config.toml
init_std_down = 0.00636
batch_tokens = 32768
doc_mask = false
Each number is 128 + 24 x the weight over its row's rms, rounded and kept within 0 to 255. Layers, rows and columns count from 0. Numbers have three digits each. The size before them is the row's rms in percent of the matrix's.

# layer 11 attention output, 128x96, rms 0.185, rows 72-127, columns 0-95
088:139131121144097151120136085098108134120144113147140132163164104159119147125099154123181097125082169146110148126130142120148090142150107134151115145102148115092161130134074166083123171145133115124097168117175092148124138106133116109112096141103125150102102127126133141146156107067117124147
105:155091113111141085112128120107175109125147153137115094151128128080115097136185139142179105123161143182149114155147149127163138129110132126132090148127102144128191147122155149117135156138116160111113139131133133124136138148116177109119163118112143136105110099097152143087135130120171169106
101:144141125157137161149142148099067128157131146100125173098131168144138138133121140145146104148133096093124130122107161131147123169117166118118132134055155105147140155167173091122136114129128110172079183134110131093112121132131122108097102124104138125162121110123137149148100106116132118090
095:128129146115143152109142093123116123165144116151079103114117130136061070157119121096132142086126094131108152132117128125111172182180135111155124125148067137107160139162158161110143138142105141128127130116118124175104126124156115145126116106150162178139168137125134131149136126139150153116
097:129128149137096097149073131114140132077144137086131079102125105143141093120088144147139102096126140160113107160135151124131156112108101079091116154136101151125153127117143136125092085107088155103116127164099155136131141132152138146165130175142132129081117117147155110153160111143163151138
083:133152184128120077130132142128091153130150133144111146155130134168126172133135130146137127098137137128141098172100093146132115081167153092135092102155075133104124127176105085123111091107120161132124133128148152111126078144179121127093133143107122170111121110116130139138143145163157148127
088:121137164136153165113155159130152072118145155111116129067076110096096113146111144100109175103143128085126149120114173107118108132137133123097156103100129086144060111129133115138114126087132137117129077100101087126134128137113135110100137151155121132157134132142120133141112135169131144119
090:115115101132133141105082148161078144096122129091166156144154135149138114152114120147113130118125129129107165138140129153142098162123084154162103134135116109149148121113102170109156102104159100113136152099097121156115150152139126177145145156115097149134074085097096091120125118109169098119
098:103131104121149154133089119116120145188107171168132113132159128077095133099131094132163144133146117127149123123115163125147127129084135160104121133126127074125118158117131084099163152117118167143150141145115069125159096135146114145093119100145143140150166121112119147140074116118113102100
098:140127125086167152105137110081139142146154148158120131112140086162155112127105123082125136175117137089165167156128170132096131104119122088119191129151121129108144145102132129169137101110115112150123113161079120131147148102142142136148091121130130157122080115138130110171119107132123122173
107:119087131157112147140123132148123161139110156139085174140148112180135132132125113118114092116152134105139133111104156113154158135117148132187132143125092114088090145175172082150073134199089130150119140146133118134131161120118139124108126115163119149156104115134125161126144128130110158128
106:112134128109134120129124119126139122191137140163107109098137112160104122177123102162169104164134091116115142160114122098115139125142123090103157147154101129114167080134141121112134179135178163150137104146139153112145152138109130132100103159152131150117140136146111117194153077130146101148
101:091175085122099148092147114091115126093101154156162172136124150095126127156171138149130135151116135111132086125141151108097148106120145127120129139106124169143092142131101161138124156128148147170110094108131123110167120164116075077113169107108107115146105124108123141118099154130113102109
107:133135127107130181148130143139137146140183107133120139094167141092122129125088108131155142079115119157116133146139096170132136109153117107086132177129112121127123133169107121128116099123079122144096165137109076083111090170116125124088132124151138147085133124159115135123098124149106175123
090:123144130155117135106118154092114143139158155091126104184136121136167098110044137156103120128110086115115156101116107127065110105086122124133121124113100126152117112121114113144103112116113148189121132124133148133096102125150097095117147102098110114161073116133118118142098145122141135126
099:152094121148154137100160157128098118110122142125136204118113145160152118122135141190132135140151111109122167158132125162105121130158120121148164135119101137137086158113139105185135148131117169146107140122100133136142121115150141179142082136130133139144135114074140113112077130136172122093
100:171119148144074113089078115139113147148125105144130142191132151086106150130132145086140108079160107106156122123148151101134096085123131130149095146119113142084133124120109121121154125117105106096108128122149118117175126092149110102116152119174101117138159140137173135108129113105146158109
110:145101151127113191134120104126147143110148121155144111123116158157114170160164155153157114084116135154127109158111164123167149173104103175158103138152122112108095168145176134099130161097135154106119142125107095128143094130117126165107154117136148129142123111135114096124149113112101180124
091:131144134087113133126147160115125117138141104107161143149086173098104155149156114112118098175145108092118145092145171141116179126148125114177102131124163096144186127099151134112145156121135093120167126126162144138106163144101127138107128113111121128109124100144128103132123150137168066145
104:143149157148098132144176078141070149154149140162132156110104136129115132179150108113098135147112115138122135187132115135122113151148120116166171167157118152124123119114077142085094113127110174114126142128140123109133151135130118120159101116150104114123110126097101130138159152189155130147
111:106109089125089105127136122148116076115138141099144128117100068147143166170113118125131123064153130106145110101131128087112139106108126097115113116131141062137088139131122125122120117155159142135138149128146136148162093127102147147143199094123136108176118112137115133142155131141098152129
085:115159140165131129158115128195134184073124141155126116184076145109157159129111104164128142120133142155091137122150098133148146170167153150143104129079111172121126097149153145107132141139097114128102151127165123134129145110140119109138144118128119105141144121141126108134133100088084113134
108:124157096164147090144106140183130114139070104079127090125170117160127099101079106153141141138114107173151095129135151137153136163119141136108174129094094116138180148132142135133139110174128148137120110105146133110112175143121139104136162156113141119105095137120147139138146101126120109133
091:163118126167091115141156130148111159149147099097101150131128195094142091116101166156123149129133096111107109121125116152098097126098150119123117109121112142077104135097122145115065105118156104107142129116159118097142133135097106125138162161129093161157120142112151126156136070122134120148
086:099119096081173184133148138086156104190127137091112141105156125136149111136099113128133092113105095103129111147148149101117137116143136098157122103156092105157150118118102169120127102137128119150139125154091128128128142159100106115088157159127137135137158110115184132136083142098122136113
088:070158124151091125073132125066089110116144174136100155132145113144185136123155126137114156097128152125128103090119117122134092176169133137152094162090135133158126135111122119133116113154111136135125146145105143148124129104162099129122143155121123110098105154102152131100132127136073139150
092:139124150125110181112080146117149129149143140116091115111155140136132133142155104128170123147131116153145077092123138149129151147124110107110081119109137104091137079157067098098147158205104124105119130139141125112134151128095137124114117166121123113121141128125118151094089125090088144135
090:121118125158160125140118149123114187137090149150138142124139138073071160123139153138116127131103187109148108141088120120144132123151102148140106161085134103135120119109127194102107120100103112083149141102119108114162138183147145129149114137117154147128134124151099105115092116136137126084
105:139116102129134192147140125116105119151156107108112120155141123091129151166157148120168137088126098094145076146100121076075157150087088097135148176119135172155168150142157097139140123124131140145134129120129122124113172183123116137150161119114127128144131097130145117124129135104132143128
103:132131150127119142111107167138080156147129153111103101149127134127088125137070181102145097135147132131127127070142124143108138125122110147108094128124140134140132074146122128072177158121160136114121107094138113116135136152165134115149137140140113119092102120172130143203128130084129107121
094:110110102153149183158114150106160171159081102156154169195153163116108142127147121112106137171097166153106133145144137129112156124133140130174118166121138101097104122150131166150125116125109172130093125129110153102151135148148142113152146106130134094127118142131136144114082105116131112111
098:150144119126075139130130095136136129104134125135115131148163099167142107133116116095145159135132156074157130121167116140099144181139126155116131076152119123119126115129146142118132112118235129140107095159146103113127135118109130135131127125166103126093156138140142108128161099133163079127
098:166094118150115108121157161115170138114097101132103163131129102160071150117105096117130094103098121142110145126131176137145116103116184127126134141122109161106149113128112145111096184129167095106175119104149095105079099144124153119095138140140135135120137081143145145100122134110139129143
096:140152093148134134095129154115143103126137120074144152143084121160100141097160141121091158153105156119151142079153106160112125127141101078144134111151104130185125111137123124148171162140125138111123129127099120150091122123148171133158103134134098115130101102170092177118127156117092109135
108:118126100132129127126155122188138133112163122130139118128063152152141111154132139111141146128122145099147115136141114117125174124104144115172184119130117116156135189148115108187128111148128084152134132133133141139130142093126142123113089099164124157191102093095116160131116107118111144166
095:158163185106107094153158121094163148175092121105145075122138151083176115129126095166128140139156145132148123129146096120116138140105121136115112138145110149123119097125111149154126105171085141083139104155126112148104121104136144086178143170108151143127135147132114111098128119112137118106
092:132128158117118143137101158111130178146159154129153161138135123125125142113176156138078105176151156104073113131132091083132151125090137114142173107140126121171145158123110095125160163125152143139156142148094127127121073159110151126120110131141154137120111134125083145136101102149149112096
088:135134130116135109100124121138179159139123119131125169137132091154114175142149132122123153127103098145122120143100160080092117150171142130137118085109106155132109126150103186127139113112131135156133126111133140130143102077091106168145133127182080140133193139146161150113118137123162137160
106:106133137111156129121126106126159118096155108135101138113114137064111136155167117091125117126122113122130167154169148087144150172159159114147113121108096170136151146134143151154185130142083153142133129134121105164155152088122154132092165119173112135102124124149143128122120143131085169100
114:147136104102080098109156203140144179101148153165128088124137167103105091124131124105104115136112105114149156094147128098103114134120110113117155120099108149145144113138122114095128156125117166133138102122147125144078114122161141153144157079162159108114107113136108154142153167111133149134
080:110134140152155156118123106111078152149169103110161152124148098108095146156166111115100152121106149085151107143118091164111147125120137116144141156099147116122145147084130148165132114146148170154112148148098137089113121108099116144164114096060147130124154140097162126137119142143107131170
108:119188149167101138162123125161100148142138161120138150128139106100096072161123093162104116127111141154086176167108126152124145143138121077109153102131099125133151138135133137115097120150155099096098124108114137114098127124152100107121115154170111111118151143123131087116158120138139087169
105:163114173135125100180116140153109093167128151160130093136095144146142119068153125085103116126111141150128114111162135161131161134137118124097154140142144105095120117144107121160102144137161123148096141139118109141122111102120147086152096071150118109149094123146111147148179156129122156163
111:114118098106092144129096132102087115141152128179130172124115112117157123151175113162120161110144108125105147180149128115138109134149130104149107156143143132119116098136109119168100124070105130154114177123109166079084131146129151114119138105110125113173154164152103126102157108109116142135
118:087173128116149138103097109099146111123143150113132133142141101143110111172076125137153080135077137154122147103145132120105110125141162141160117128152130109115125073161064137147134168139189129128100133139131090144129119111119111127134102155140164146142127126161103124124141130076144088131
107:105107093158141154138117161104121137143118164171153164116160157137080111108130118138105133151096092121126159118109156101117153121150136132137089093141164113150095099160080156135123145161159146180111147120139134090145113140115118112129121084109147141134104144149081174100140125091123137134
096:162150117123138154095144151127103115119145129132158114143107133138149117169109151150130144169095107132102148154190141143143124178128135132140154082112172110119176123134137137107130115153078137112102123115147089165136116124119138127119117090136137126172150059122166103087153147091128122125
096:091123147075164113087131105050134113173101156139105087120126118098098125186145098127136129120117149121079122114144121127088140111117127104108126121129142115134166093142138138101136135149129169130165107182153133144119126130128155109140127121152118117105151152112173118120144147141139162098
087:116101137102182132134126129131163152128130150139124161087133148168102164127116148128174146119117109112168074108121152148140147101129105139105161092132147128126115118125113101154124182135112155175153116106174153139160152130097177120121139102157122176129113099137141131154086132149117116157
107:163136172129119134090136138118131130080118105142142120137141147154076166122151145154101141143099141140167119155120096105142112153096124161129150079129137132144093180113098155107152138099152144132092114178136092145146103140077125173096131112163141134112106114122117150155105162131145114124
101:148122160127100130163122116118149120161168123091174154114141131143154116135160124133135155157130119119150131163173112127155143094143130057170153107136135091099114171116136113150162083119106126091154102114133101100127103072153124124111109133100109159148125143085146105120129099106131134116
101:160132146121171147139134149108070126157159151146148098122109133087116136079137140116115194145107136095156128139095110121158110138132125165120142116136170154114154126133142131176132151134091179114108151116091149139123137098127154083117087125095140155133102144123121145138165124128084116111
101:157108114080129173131148146105159131171130127101116139100186130116168128119104135164114122112117125126110135100131155127158167152157092129149114114109132104101095147138150147100080136173153173104102145150148109148120168126071123150120153134142126146114166125129133124114138135129100178098
096:106094169129126156107114112115125121083131134110199116107130119134069134128129076116155136147113148089119146116159077141098154140122077133120150134117160188133102144094141101092145130130139148106162135107133121140128130166094164139141101149131107137127146134141097117107152164148136108114
097:119139138116161148121155085104138119108142147135104112092128117174137157151154133169117148129104132144124094111130142160156103172184110121153115164111131181137112140111158158096095177133134114169113128129119116113104135138132112194137121079121134164091134103149137104114142164112108120116
090:098115169107134087142113116097116171106123111142140129096122093118139162117117124094131155089111146097141111165156167163138101114075121068115123155139092144116120104127105135067123132132142158131132159164133117110143112148119180114167143137152110123128123101106103108119151152147132086134